Part of a small language model's weights.
Architecture: LayerNorm before each block, rotary positions, tied embeddings.
Each number is 500 + 50 x the weight over its row's rms, rounded and kept within 0 to 999. Layers, rows and columns count from 0. Numbers have three digits each. The size before them is the row's rms in percent of the matrix's.

# layer 6 MLP up, 2560x640, rms 0.0996, rows 566-609, columns 480-639
101:527462488397442508499444491506489414441477518401462369509493568542507550514534433513561477530549502406513572510515492578531521444504506495581445538471467494466501571505535469504516524491558592462409418494440445500540571538480519440486551636452553496462527523531449376523451388504517577549581434468573514468577582446552492554428489523483458470582531550625548379504481454609532435443396520433502435435522448459508452550445571519478510478447499457496511441443469477501538569439499483
101:594438495492501530482437491472578453546507512496551525417451535503449470492489443479506515443481482475433548492483505489477517505514528519507519550505513526558464523388487612522453505539675513547572317489461491519551486538489425474421550392450423509548530466519523485455453479570475436523534447470481605493506461453589564397533445431565483526494603599539553453378546477409516491418517423509539545501497586519549585457474442538556627487492467489413472486509519614556425339493512440
105:458525505493493573485515500506469464525543566429534497510515570479528556487479482426505525591535454570546486473564546498509519431406566527458489502498450410503468439548547449503516577506449498502431502440415483448473475480434446471548523622505494486436533510552474553505492416531581545537528504533464507421474521495389596516504443398483489478501453455489534521450472521474587536454580517567480458434488478476480533512424522467506545486575416410481560541512499547478504504500510515
101:471492426481546510476519474461472524557479502471500556447654408438478504569401557468489511530579514454439467510414487475439520413452525497550487470586454508546498490488508440446491558678495459511484458439394504494436482460533549587467435532463413470410566472406464518563515432461506492505537513412529521610467447523496549527617403519546471591443498580521449490485530528464456557461551462496527516459461423510470491481521537484439452485466544560429588474472533567534526590464483592
096:524509519588453489526479440480476438532508588532520582505465520478572557409411481480514576564600535472497523449524561579486548577541505539597536414503546504457458409480504539506513511520444525644410507525536508568476530536422494461509490459480462568490450474437470532484433501596397519513433457566470561486521541484483477556549545508480549415473571449507554593405520450470535570512374486563446461536460453452415519447539509560559522471535512439465508589465524507526421395500391571
098:504506523537486478493460426339568554567547520564571538510483636477494558462385509544489473423518484512575451534514465550386441473494401451476503526489502553576555414493513519439466476523473498470548576521482443424528511455572482461483539431435489470550630454471469425490546477408490519545394572543427527514557626453496620533431490453493548417571504500471503514433465515521462489457498549546494457476491495515456521490468524510436426567529435528526503541421587495353527423588589550
096:414507550510553517512474446545563548541560494458428564489542472527498486525436596477459501480545508543455551461598519518432496520515446606512480488500535550533484456480551518544441570481515492498420474537528489494476451544533498463531548567626454359515627555571545524465498519365466526504515446546466490533431430541548464417498474493425534450483494535356477510435506496458396562512491573496476585466532487398609467516473437477435493523588503472535547471574542494411459469457427511
102:533574532544461551409552478488506541394511547498474493508548493458439550542519482520541500506517569464472401554514434489546415488423546501466519498461439569486513548414572574505484541493542457439552492475514516492502493520487536539530508481430530484589546494545455472564454485554507490455453506440469496499580480560400516553458447548598566505555532461534497509451457442527544496488483573537450495531497390510490430475467460437402575501517494427502494565474519398502520529454388543
091:496539509580490412586505448526482441422538492526414525467534412582502580412426511537470529586500439420590505571462471528532542570535521494463506462518509428461588537505464583555528473444530521541504456469562494570545515505492458486355476387432525501593430487526493453525486556538478472469431515579455515370437442624463541503484497509479486567552449428512503459478520509514564447481437527530414437475519439507614494487482444456506539499574446608533542559468345505553520462487597510
091:469432477481562444542522548508500495468552544402478518446432453464465476540424537533449483567440370521581478549431543576487468605539482529511514469459479440444557584553543543446556491493504477508406549535526474462493551499482504476509588499579481563489512596536537403545464450462552552496515581518448449520590502424488503587556502606514503506477516523471474553538579495466458460492554476496501484504479480480557519585565476511520486507551506513467442493451475584585489604475524478
090:594476477449549415524473478519519499528547445432536511466506511443574480572468476514549541495592473492419511421509525484526473416546486426511504506521511546564418531493424504524599526452611538500521559544489443544486536475514566619514570494371573511487466442531482452510490562493510482488529564518416548460511558449561570537496489525452459492445502536427572515570508394505510476431452457491450503486472585497496452521518524557527484555560466465535479528553481509504509466467592529
096:472522543541524504488422555463539537486454430484456595390471536542486552606520597459434509431501359523554549430437510473499565484564453550534504532503545477543509552554536513551434537507471504503504517469553435537587494486496446481546565479585503510491558489457480379546476443517401595577476479551494488504536596518453507517533522402475594431423466555585596536486594451599449611514541511482548540541522433477473497489460426514486496539526412520526536496484475598452508561560582499
101:433400491473504542432558490511541533501461503487518411525524502482422494457480567437454472516390450604406629463455529539448522489416513406494481449495521493502592555497459506493491454541452478437420513575468491460397473412553577514503585512501322474404524508513565510465520456510518409570526517454522491514528517512487535523470530541511463475513400450453483483440625531511521460464454522489462501503499485529552497485441586563545491502516536508638542540524518404496534517476460581
086:562487459445462475517457552509513476514511531542563477546491455598524411523470551468419449504507554559470521489462509521486496459519527536479552556480545521452537540440519499485396511476567489399580419591580443382442511469468460554431514527448528537551515474485513453511572493515403544422417413575450480513520528420537424485507391504403468463459576560507455489462537522541499514508510601428537477427574523485560521509527408451463481432520528503542554464515517499492490552600487507
103:473521510499504498546519566514489544528496439524437494543528481508463466595415454516466484503498546597524537527506460496480471489331501501495449533578613484496498491569558485526493529543425446510460512543547485580458533481550525378451437446474512423552391450500512440492456559469422580474455564457515478458511510442473518493456474549492596602540515511401519473474498434446497542508448538551580488514394506485462467518438475593439479541449583503542446485464437506513527491462501479
101:591498454450560578473455521519568512512417449527448403405540491507454433584450404492491500540478523417472535462419457413490503494509510386420443508518469478569398493502548513493597551479559557451508547518484530516422596555523453338477510513424514544551527534423533501502559521508427403647510463466530488486506537507663532538526474547494571570570523564528474477529521470553499462453507540481479511476503532535567585428496474434477536537447543522466538544549515442487493468521519586
098:483624392527521507456537538450444512424559504522517505459519558489460488446509594503535502482591505501542521466386502558506553572573481559417497467534553523673477458501516507489512582540529473454519437508503522530407470418467524496437381420531505460450496544451507483493482510489411497514517425453498560500485493513512364485460424510459531543495505491440504419464467549492472464527428475454539463455476487506586415455554526468504586537496535520468474477456519565555593514462490463
100:450531434467568528452469538401470438601486569489467522572472504553490451509461534508492539479577442490446459505499535590436427388475522563527488529480473483364548493505557487570572495462603558554485507427548522486495526502450526475487456475509510507557538567534517411513489404541538526436535487460528490491518557502432497510442574466536461464575544431509499495569466490541509457430561510509567504550523508471520586499414464521437434552530499463557491476436495452554514570499468491
102:400487535462533455519471493496400505462553493475512429536432488548443493436519452487521554485504582456478499429537507503521508430502546478552551496572469421502538562502469509503506501568487529517473509511355419522534554469569432488493443465602529490544551457578414558523483488568448437568510563488398425476528511458583578521432452514466469450541593536399555526590479510465473516441474426619510435535521500462656496478393502522444488425441458485525482438540427616511419491338470517
093:529586487519579521515571466496473490499469443481466444520498522500421458578494432480503472458566517489567517463529651528512475493559487567520443466465579457388570563477515599458485376437578545571515536556484482494521439605451491475491522445510536547561558541443452516563553573481511530513517531538461440474462596467400530523476482384493526496485450449519535463558530476445472399570536449501549506512470478540505473510402480563462478509599434619520496516551502579543444440457387491
096:395516546517560522510481540520451471431555474447492497484593534531510466521474542514475497561512487475529481511475498459509544440526438453520484503546541531522511427533499466560508526518523511587433546512673480511495399576493515478534515553552467495521492556509484400525492477493485505461539470500579500483448481505455466482564507451421494424526542437559504538454547519376583543548459500589504503506497414448537572501492476430501509546579563535499485451540489518477551489452489548
098:472449417506532492495506502434449505597490386474561504393444491476463591441500524431432480419535540497488441539460435437440456487540538454589413514556651493511543607400494477549517526502436584501493474496434452536412519534578536502585513442491437494542491493434475474516558514496506464573580430439449424517608529497434480504537474557468392460425502426496534467514473453543541454427483519510513468476484469499472523523420495410575482536498463466408521507495563468528528518517412519
099:477504456380544537517487447424509455531416547558540488464543499472496502534475524460471482483370572483608456528530465517540509522502527497549537445496437563484492442506500463424538498506490478491451496445635492491464510406546523426523578586489456510433450450538480501548470527534585550453448457502543449490483484536535430507548602488483576492476496441520495499484559514618500538502514578542568466463406558644561526486463454460609562394488511514476475518473376519478458530485529503
102:517470504549522414549466464602565477527501519504500513600525515423494562451484470548511502366511452429464434447590551437552518617467473535460411423518510546494415546582470540472512387487472511477475489439583521556466543502468615495443504561528415453556525534462538533487511507465487535552522469495588623434531493566505469374543401494510485455460467469469511561412480476542562532538514498512517551513485446493501475485544517465468419565420499522454494492426548533521514574364454476
110:471463484483439560485403445518465507466446501534439502591466519459522489497487413466498459599472527548550482504536403482458569477496483535528416447494513567527562451475518445521494427516551492574532538459498451588504515464550554546494545575454544498550465510434497502494503509532507415472467594519531560556451486467494491527406509532435512569522525454573564465449519494541432447440536570352564459538528530572519534541509394501560543524513518585490413607554559584423514394530508505
106:477449443584418434491444538527541520428454489575550482482471537488495486421511473481553452545544558537479506562438449532479462493573501494487505518457488461522458516574590419453546526518495438442460463512512455593587531380520571489531466484565509560503518559535460492381458551484501441459453524409524624546423501536536581550491486431563531442451548494566488506534646522421549499554556495414478468522479528536479520392491490478502577538478393488473495426534488521512447490499484489
104:476439544456488550457587499426484522476455487491505511434472469543461476451559512446521464557489466574475443456546407487588497479573427486477433566478360368478519501411516509480502541519408476530449414493377516569492497529523494489436493544539586487438444515528447477428459493421466483485575539523567542513446614483576489527410472490582443462556487512455559410465526470478444413546460510511451527503560540575512518426428523536536515512412503462458671488505442462557451453416564513
103:547491497478577517488413499518390471499413503586500551480487461451444515533435461384510489490568506513468474372566540507494571477528483491506502492511537600488577505482451490460437505559433529522494517429503363453529492553483420454515609471480559496459471472431467440539462477486487507590470527460613500550344506567511596409460560483496493507512571504445495525498519477480501474445596443452471465455401584542481517414532449400515473469537479569476474531363492528535504513491378481
098:524441597561493517556509555484490461480431478449512383482447589445511513392517493513539477507553499531469504538391597484534580576534519457563469488547450616608531494587577513530440485504466528510498520574442540507454449478511515524441495517442512434499510420415534572580447519471440472585470481591462501497526576530544544480554561539472455497570532520491462505412541539571457457496492606540379550565437486475501462559476601569463547450528470457429408411559467420550431432535461579
082:567470578577443484471513391520591500481524615453523495530531551471499449497494480531577455447480568475587473504466501420454515428591397541438513485447536416493498501547432489564506421541528498435490489538585503525516470484510556470467537518477436392385470446487612557529535480517501514548431456476540476498430497450504537496513525499577446446581484556454530568556508552478542528512521363452480567495490475550546581406427468511517499428507565560548530549453522548454454521459490600
102:636564530521510509460546478440494486490546521577486547492533483445448559430401435538439459469540457498474524508535479507584449470487569510536537376482572446456575472510400499593568459496586424440450525416512392534457542479456601517476502545519450450530470540564456568512475445527537560528482548579486601523547475572506547526526486573448505579558524523480546499411497540531536469448502518444392490506455479523432525601494512416492549497456495461528535519483543603445591552535452526
103:525542613426431561508402544524515420501498518480436462537524525472437541500435477560510490522534492488563572441441499504457344477587592418466499450494450587508485511504521456507553565530522473543498540444493408540457495580531543502385531434478645452556532508529384466450493549569497434459477449501510511470526421427435511472486510528393469489539542488453411459595451543503486506521521459491544580396569448460517527543491507516488509405529491520609539492497413477441411522558449583
089:530463494496539486508513458524447388533480498496578492502618485459458532507451556459503503584521493484473542473551514498401554549492426410534496479478478422508447430416426489535572501456360505504525573570512494482445455460506522499540452553420437484489461425562578498535541446490552587537439479551549450534429470455457515515503550534472466610496466406451471499548376596442543535460571488504454509450464500566537456554486504485510437473506465507517522516576463449503452464538521458
097:579390475502441426437508440446490595478472428479497484515508442423458553583496481512429444498473474461625498512513586468470504530558468449578454377434578494466547493538441589407427458434609511545562474490461458475538434505486449474488447555538488407513481548473529567474560507580552539424440429475519443473570493469421472481557544509602508508439465506570464529523563490509527498478545523561447481529492491434517574544506505501437447434481542467483505504439447471520473556465480560
102:520581456540524416503453571420506501461442485543461417557547520536518507543456503510548492565544515444463439523563517470484454372561435470480518402533556465482495516486490462501636484496477460484441396458524469581519473457496517593580454470567469478547467502537447578494390468525425552473480536552443455501614454512507619477421523539393516421470448521465526445496481499546617518459428557489513444577451521511448524570468492496456388498400531540550497492574463411476477527410443577
098:486419541547605451550494490520495480541524475425456448476398423443456543514451491480391384612485564423558486608435435544523525527371503529487583556484476551452523425489570506398485535559468444596486434544402448471522483505517466493491519435510568540516408492499562579562525509604523428528503500459538534491500541439466426379495495499542509465500476408469552450548510538517493513549533564454559452388489475518527439550545459520499450617521397463526504473495445481607562472428512573
103:397469463550453527588590491539536517529446557521613534613481496436477400561497427564493412521479490515622475558519544494401433480596375523464457391518482575496501415477472556546416535488528559462514570433495420546571418524417506589506499446557558546406418495509395512534525404530470634524546549450511508411538519470545518508489515423457526583442425527517577497552573424520546500448501559544543525515517491570546582496485514497484548491525454500431511461507499533466469492476538543
101:421524547476448483578490532531450399450554552453557501512558464491463409381481447413547557530477495659462478497493548412482636487499410473497388513523515516567428503441534418488392553455478474487459497362493547499375477473523448528549412489551490406433488522480472536490477454556480445431432528588487481571475482574556508496482523541462491490466448519454551540527473515546578416463442504573563494503486545413439533520466481546493523526336576499445456512523421508469577403517494403
093:530478473445475549449518467459461437487481408510449528547530432524571536455572547469517566445466562506452457478535470544458517500485435478517509582538401430536477500435564465589544535502473480478478494491556450467443498439467504453496494448478495409565457516417510535480494503516527549457502597509503480450518484562556407467547513508523574460539541444489516525521390511524459461499564498531579544443484458526504488522500501577406508498527479534473408585488483418588489541452501477
093:524500485451475493527433548464528493591485492414459486499420567561546522533486435430565498560537446459617549573432494483507511468537550502462566483587591480464447423494526494514405487474624444516401518492471464470506560510573619375548489467492425490565490564556492468495433380431486509429505527495457511490513413490523492546455515442475477513531505504462488497537507414513522492514526460504463545473546516503542477402475544457471500449525539394485425518453424604474508548543489454
095:424511436472559510548593445469416506519557453519554522563574527459439549484537493486406506512561490398491426550519551511462499415561508562472439424520443612390628466494506489516522450475510517632549524535523532508494495514504429475514476424468531599443447512543509467470539522578552600621503523470546453481366482500461426465453535519508515624446520447529573499574575507513531523427490545552469463545466522454572467510508506555562542512499399483441522545495522498519554503487483588
103:481423508472487474467517489468422549395459565559504502444474449439568594546566517453509507448524533498459437543545471491435459468534514586549457477536502419485491497474516515516461460440534441427573512523443448441474540428499593456518504525545501571526581425499500436541516539535482500501435502419481545476484544507472453485428505493372496594433452438526460486534542476454486593498501538541469464427509474385500437538556457539503517455451475499480444533460544485596607520489515519
099:466494450419456519479510538434586452450491523516598476500517530475484477480510512498512568588592500474540423487481524555589544476484462500510474451450481433576473412447539578468471533504430498538574515473611528430487465435567531442504477455469509518402504518478528402540481480505493478502499510568541525423513584473550497505498497473492490511507423487501498393556478510451560528380462505529510501550532574554489553439434478537504540531557397475420418566472499499538438577490493511
096:493435499504537496543499450530539476419511488541445454441499474424463532505562511570565483500443502491583470510454461565595484520601564445609539588499548497505525495491504527500447498461546402470519524488515503544460459540583502481518494528493456474529538439506487415569446523487454515558453485477508534508504455521558422449438474493488489563529362570514518532483575591461409467520517585675456517531532400515468558475494454565476480605441444551429516568542524577413589516452458472
# layer 6 MLP down (transposed), 2560x640, rms 0.0953, rows 566-609, columns 480-639
098:547443496552472583546507581472503429523496439548480574505481479562520621535504465560602557546451494492559539561510453630525536443518491592466529453508418494485465511368504535535441522487487514480513455422443502542599433464556452453438551470473525467364479578352543526523491502478617493529464493499508523478504486455476528525436442500444480497488534516537516537436537498369534469411498410506449350460576536484464500423463505501508550484536534512443473410436442471476567509453575565
102:588482473493500401510500539479443444466496457505490502465543486492483543500538464545471406453485476550543566481471543478513559449569468356531462501468428475490489413508490593504461451510502451494552528475432591481466473540433484563513403531505463434521483436524553514565490502414463544575507562553501493451560544565436505408512480405554503489561517493519504492572393434495461454461496525509417531482531495508474445534562546408596499563608573470503471568383528453547568475502527541
107:526512517550476438462506514556485532587489589569438476516467523480499494532510507495473517471564589511426411452498550390527488508488517565450409470575456409529489391462463439470461483578552482480406464506436564469543583564372527416464436450557477619548528542529482558640488447496579431480535537500499496469573441566508481621536531574545479575542493466535503437416458507517543414508503483528501476553436531401529506495487463503705566505486485541604514456537542554520509471482499467
094:551440546458438524539492494528502418408533570496586592498491563409566459493509522468475485492478535561510535470552511495477475560447357465494531546493466455486363479549426514537497568387466529453606545376450572442535538500477487399544563559441428495459550542539451476497497401490562505500609517479488471508545421484493507576491464451433473452413467456525416418506538504473501430483562490553525530457493461475406455466446511517521490528492477541536491555545511495643556538474514590
096:505506378484503529395404464538574501513637517444566515577507527478477541464549377483487368569468475473543471492493536473455496552448439499528528471516577450475436557528450548452414488418439557560443480446532578516416475510535480496436429467505502469497516540392466485468520432444465478416521517523463568395451478464405471500479587443518498555579555438503453500497524499581379517586492511427499568501498487444571436428505499531542491437412428460515540501499506581604475501549527530
097:485419418533528415475402543515554502501437529594543478466526505461537468514515399534530548584450503500573517565542475467493593460444464482485503525545499525440481446517470513462492554516458483496630493580433536564418485457526526534532504533513440413507543500532481413528548588401506497477439536512589613566443444512446556506463509465476422385433502500431373573530540477490462476590593429484414503610509556620462570519513610527564503557520555466432521512529472520485535569485578547
094:558493433409442509477515498435505513517502563575487394599490504510456465455533517385550513548400505482470581533544483553456523514418466550498503498559437463417482615460543492552544379447548470327458491559478566542439538378446486495502566509496552482463530573433415496532507577497482505432524462510544548573537458451596519522492437497498481570506527587468467485585510445520442540461473388487442440532509508526463519499432528512473507554453493509479505447494564476535570541456557495
103:502549500510556502473527614587529468458508474578532520504537492491504461477502635485522528551450544514541515471555501511470433536492486479539459468396431421472509412483414580545460504464596488582533385553509494616574534497524542534472490434482583510510450492510514475446432469530463411543387521610491557461565431421408505537479526476530509521469535502510443577558463481542589517512566385435581510566482446544525492422428600646531498523489496478522578523496469458534567478562519562
100:591450424459520419526478487568479462501572559545591547482463489424458443496583486461530519415545553489477434507469460498409415492507373484511496508453538521531564507455496416509460570566491559511487451517524509496438464496419495483533460457478490567501492534489522463479455505496466472426558493474508437529460565501491437544459394551512463514551504434550470557552475514508462470497431520488479502485459356471485490487489522543515469510550545530579435536474430526515455589580508474
095:472500511548573444503510464456553470491509564445498451500502479541549460492497493430525565435527586498551500482584441419471546476435494454481498496547334456466530510478537514542571541490458502475549497490505484579453471536494492606515552454504486388519543382490452567481476456487501539401450578528448528513546503552572414482507487430605466465481528497536551486485458437551449443567525584425452542481495446434569577446452444435506502504483489527480405499577541471595523565501521492
091:448536470469451491545451537531443433524624545463564544486510456513548425490463498470480386503524572497679467541568565467481424554404570559488515555543478430487520538503479456532549492439436472563479491498539572512530438504467446453498412548540522533445518470472410579405475501497573532492477414445514457438508457544516551558535516585495553474564523469516499468477431565502453528484573479521632501456533496534517551486470466487457501461451412521454498440461578487515513480528451494
093:537490490436570548364468479573525514562492499498526519530564417444580467552452491504574437513547546517441472501478576555475533544563455484490470505481478473529565497399412462551372550553607504454485565484457407445530490586515617474490529488421503495492506552528558545553466418600539476492545566527435558500424474402428473452453526462410402523525526382355476461559475499340522458449533491497505462504429483427452533447514513439484461472472534554413489488541546413488503487509533550
096:518487513575489461495530500473491483552491577443508535474470534496426466496498502489542369442532561402459530572420530407481461536502518396399426488444550413494360399442519492455526486542496506625509482398480464429410476511494450507554429518574505401539496507591510574485377515416520486503517483376565508499538506543426499530571464456466440575437513597513551551576399478540551514513520465521536457470436513398478570426604561506395460552466477507455507524583402560402516499397469627
098:462602539563466487519479525484454490546480472456558527500532413476430458507543560484451500527451615485557488532478461478456514565447436497463533537499415534504617527515506465521524457445449495401544517556425452539561579549523603470468500460506498595478509499433512516544463537476593489542562541549545508462554475485443521507479489494521504497461511439519494480537485478392462519485527381495456497513433557532446416505524568523566567485548455479589426570499466533519496497417528562
106:411471614522467531460488528521517547493528452573516528422536568557474504543465501484557401538497495451506509451459508457420513475428489570593487489482556549558536564464576531511577536364417507437520458553540508467526430549417501444428531549526507507534499545502496594525459462491545460454415401428467430522671423516630484464460466489486491486448480436520595491440495434494564485497576530610534556466400468464453501427513486447523518478497499528544376552529464556433474497525437538
095:479433559491520463496504396545459454483502483497430447457525548487495475557516546514468511540413568501502432520490520524484468478391427515492499443544420483512516472455568559551514542591462449543548551423461457499455476513455516450478510545503472450623468505492455498510476519544458500531475514477573473506596607502477567559513602457498508514441522566492460526509469491469512546490417463519537450496438517434479575603617462590545494493536447471529496438543504490509553541563531490
095:540546442502454517555649523582501594556510479548526496491473421519496531523446643570510448534497589584414480551623497519533602524502369566554565468447497543426449543465519478524410455465432533596490503508604468480530462429489468502482566394447532536544516416464510560519504528496506455464438538502530525509504537387533543471543443505492529545523452578504518443510517594562440439494515484527450549549532513451424482476465492555515530441429422469493517470471510484475520574565459532
104:446546424447476442499460539522487540582508410534512544528486525478462470496505596465444498560546522577503500490488534576462495456502390453530493569488457412504537443628507522581449535481493526521448463502593500502548487460432494475483507513529549514555524490484478538486417528543566454528584663467483478518447460495509521545520473481445573466574598538442518522487431436509520501505415602472452477456516514535536433525482606574470524505484475631462525445491501464587431517492372525
097:519577462435510560447485542548567531400554447481460504431499520457483473452546457487510544544456489456507559442516510451592403447531472396544530514502569501548462464410548526369486456438366583549465440586569606485491556549526522494508564630525462507480556501453508439514560531524487488520484474396406549383441577483510508551427495480520398474513564500577500530544442469537553502495473469486497515493462461507459331457461494496477509551420512568494538496566491539484494510446451472
101:467426443406511445435423483585401493423401563474579519478451542537562462421342583482505534450506487517482492528578451494539467474471437489550519455476477550529464467519476452368441550533477559562424497615466510499519540435438460557557514509428502512470473501422506585494482530536490516497516469422514510499540476564490545502515401525537427485442464491494521475566427530524465547497544529491438448535521469450491491433535515495555520523478542589611549480514517531499501513488565556
094:539452485511567483560490527563496476541515493568495514489419499485527552475412529496540451486534524513461509517443551537462531526512451500507493489500545581572484475480472502478532560479525549412491486571473489498483517501561484552471503505499511534613352466429517486534509479586441517631518532512557406443575451473561490539514454537493509460519497424574491517501521462531520618592550462498528429551459540649486512528529525523480508529393528533497562607517551439514421443523528454
095:521564531464575533438529502484501472561583502508629472511456571469555377503479539547542516473592477393558525414439520542434432488515517492552534557485545415477510523538499501559474584545502545611445376516533449587523435478552431488462510510470445507467532411504466533422540549504518551487467485542453484505374510523520515450480507457517439497512500526512515509417506538426432520485437433528489413573543473519542441411500500496586535451438530526486512531425496586485492550506449602
096:451500453445449495529491494549486525525561574527502465531426435471468440518444475440458504494455444446469494509479521512460558555447517422458504426456430446582571574435428538489503488518522466533576491508477524512488432509543442504507490404445556507497551375516525564508532453507510349457514539545424490579516556586469459519455583518580435565399479444478563531425500464622518509478517471495481568507393584498498450502491462482601521563503520477550472499498522402463463424597480531
106:496435478490455444489529525467414540563510404555528552573495442526499443492564440534536510509488554522551448561490471472535532487574483534497389517551536520430534520470538475558467465518517527496562430480523501566521374545450430456476528480509470536481498466402524514493544507624468576485488451580564526545508492453475520504482504470449479481467472428549507496536548508515461415522491504515411514518578560525468508498524523404535475452494498511476466496458469464529485386432557554
113:415472498508512521507501468515526425486536566486488513519436575488471492535439402510464458467465498544574536531512532454542512486475555452489420484519517516523545557541464473488480444464412437607556559498498519501509482488490390481468448499465438440549513539356533553509483475384481486491446524557520496518542605461540499549478395449467455528527480476524509538599500513459552430437523607399457528455615509574561554560461512431429452536501488512426427473495609438573482461478510517
104:484547521520513494407492517518449471465435532532455482455567609553565524387531492452552528457486542395488507562528482484527491560512560441446501393501461518577520479611567520486379547530516538481510486506507504486480462473471544478544482495519520484505462533539506511443549545453471444459428463552428415510408472573539470529451534443448531518492494498532444481506498403526474472527487504453451409467575523609451516417524455441514521477456509508438513431452566432471530483583485445
101:532497449495478410431541595521429431558495503430458420552456429558511475511535551545542451561533378508541464508533528502489507445520450395491507567464444479493581472503457337537543539478429469534439453533507552571551469560627520440425449504564541550457440470452472439420572604429462436451454473512609573416498507567479484484497465467410500443520546492558441484499507437523467458439583455479545463525560455451449458485542545430534493533498467493444496532531524480559428496430587538
106:577516504451500442570602417576400441498481418501570621503430469443508554509555472438507459558536502497546462510475505560557477489414483570528506421586555360515576452438417443550583488478419551555457464482477431512533613554419414462515428447501471454453414518508570485524466532504524547406548549419525496500502417472536497407459501464443549491531566471525539536594456506487501511615475446398455447458576608374508541507621542487490477519505408503513574533526524528512602485590523487
097:481414582503545492537587526447474524510590530481549631512557510467512514487490539528468498559468459453497481447518431560414476579523552527507462480497450509431518405504503544483509544416514495559411508493443507435428552510460473464582431485549552469555591468506417500474516482552408476500502537516539481581525475504515465401530541464505450505460427594508522450605582536489415596554499488477418594522570501463536555524527471532513543465483394519541511557583419565441560534629501560
089:399545389414601558483453637461453434518515554536459561417505419576561515538669440461459509517561526579440482452464489578438483515426524486538465424522531488471455536463553491541486486499469496354534393535427621423474506500580418415512438521547451547507612517485511618487416538463482472504518517446541464454525435482530510535508443519568507492537476441565433444495532557558525500572502596495455420524436548466492492521542580482511508505471402481525492525519472468470486498482475424
101:506496468469433593467551494515474476501464436490488498504604574460476453520376454457552526525543469469462543516494524454445529528530488507596477525412510476448503540398538513405481568506413462468528437458461510451570462441564514565453552488442480546491428543470529605428521528554498473495505455553526462566518518389486501474470540500526611387544555512457470601459449502443418454546438460432496465515556459522455468474463491558495611403509528583519518478541499533532497448474518548
098:493512561528528542511394502473460453446459503616482547494465449469508527470479475476550518585419526480534562422461464472483503517496540565489477588521556482457356475545457462519475462463467377511545460480452402563526560484473526549458508472571538451550524470475431448453400521543518449400595544432455469497543453572516546560537518499496543507470537511553548408525559516534515498525488420414526526454464514437496564621443501499470488366469481449497435509478509378451576470506416363
098:620470496575472572454460496553491519460503568450470460515456488519479484528514540550482497483505460485429383545484580500563590531480462595529474554520556475558437537441493445523470502564579468492410405531581534496428561496496489558487487492532420505471512485481513459548465511484502527525535553568497518553420513476452559524500559488493539449421442545560465423432548477517516467518509514532479512506468427384489498526500559516524570521440488484482395592562467510600537462573370556
101:527427505463488397422439500493503544465457504569451522502551513459475455530483544501443538456607579366522469429392516491520488475540433492524357411507448567538461488519503502468444520475459582522453508384603446476507464415466545535504548485498487553458461503528409464531487449449502536580452568545511595501482547421439443556479482558503563531569587570468474473476595473541472538531551488515458545558564497612472480516436501468563449523527564510429514572457588499467445487456434505
098:471518475515542467580503400595558480519441571574426561544426504504465487456480461513515564490559584501545515496521545484547582484461424454478476502489485498425428517541559543483463517555477461503489499561433507382534528478505484475551464436463441504557481464444575515433542524571498436495511470382462578553427523497427509497532629641485415482551505496497545440486530534472477482580530524451510485490471561481539527429537564519564564535426537393545446464443473546534483441510461456
097:479530500423529703597473595529517520506570544467473494461585551484449554520491525506474429449514467437484528529535541480488547517528518495587446493480535489488519536492486467466511610613443571475450489478542575554422543491438504490453508524494478409544489518473468516576578577460539527505475456507437453484461453432489542485435483434635494467480558448503450513542546547481446447508487411510520541466481499478449430420534430572481462543509492480544548559410457538490524463546557453
099:478534422589514456454443463486461492562489436471452512488646543536550458497499533531510534458464394513467426520471531532529601498470451476497548519494415512590487395446558497543492574526536440532562472579591461574586477440482536511509517469429505572430443468506517460433504536575478546461510536413528356516523667595493464553523595465536554486479563570475554477489635560458473591542462477519410482507476444386424558492499485602567490448528510500476491459514474480468513545560589542
093:540538460473519533446471485521381449533492497538446489556472536466457519505450509512540475428608496512420432462568421506557450541572432507498513539478464480405660434511425459540476460495559473589471429532487440478422536507581506536489522530482492452526585499464512484482470602520407414533482516535487499512498474538420495414483509458481581478411497447531416446517503483492546541534602560658474471505607509521590469457513459569469567441530492555451535575590403360445447442547487570
093:530454542486456478587483463519469557520512530504522449567436496522473442482514516548447511484441537557419413485518502376616536451524469412529534530528524477443398497580596463499519523557514570517511516490536549548477563540536514475542468513552515479580510509520496491387552437547536472516484496522434515470481463488403589524445519477495554543587622488453521401537501490464526513407531528476513476522460577522524507526474512524388426439473411549464583473430570462544530465439440519
090:475515482495547476504628586516446511464531402475543634464527492440450356453455418571532437469493482595497460403530569530412495532476490487600541545546389546570522478492451537498516514577426503501470491463495581494472501343531420495449492504532513472414583476489418577453516545487498513507543557508490532473396508514508538540446399539507494507427487472470447447450464539464435502493457523496556513483480496535444490480484470491448552536519485550433444549537481446495617549502463496
098:564440481488526484481537441514431484431453427492491483471477492541519445565545491477520574438514513544475456509455404361583509523486530545525456484443596630476502438527558524462523556520510506481413504579543545485579486509472487473518496422456586429526444455420581600540416495428540504487569553457564563442483548498355597481442515420579539519432474498467500488466531462435567472564518568540567576487469495490478481554521532436583524446456473447435486432599612555528502447545565515
103:460413483412546486506606478505559482472458531513492466476396487404443575557441597467488537501434469466449522565485432513487582509494524443451480468460399525478466553483451388480529566528557504473520450480526549492530490438503492552399451475479538541450487501451433582482554512531552399559419466453541486471560537547505478494491493429504439450464519425508523499512434458452536439384522567576538484464437634571554529543570567520545462473480452402441427507499466473548521501518507453
094:525528553571489572509510457391461548561449455504496557495586540463492477467498529470426488406465495438521604541545547427469512447574469489496440489508498465498424489477404538529400516497488473527556463466520483547477565484552516548469514557559585487578418483524427477439477480548546574547408522482469549477533502566448537546509516496431459507474531519506512601513511457503448539508602547436505578551530475460521481442484440510468599538452519461548431455548525385472487436578588481
092:479530429533481505459520515442405455463507467480513512557422532559581499473464488576609536526491536520490421440547551435463537416453464544480489565555446531441541517591502504503540467603486439522459538479561518475591478404523505462475470487451560505419469450447536436465511587526438530512564556496521514495486592506508535530444485566490518462419563425495494515492410459493582473568450520434437525510550519520475562541419523445521494485440491509573537407517423405561485379484500536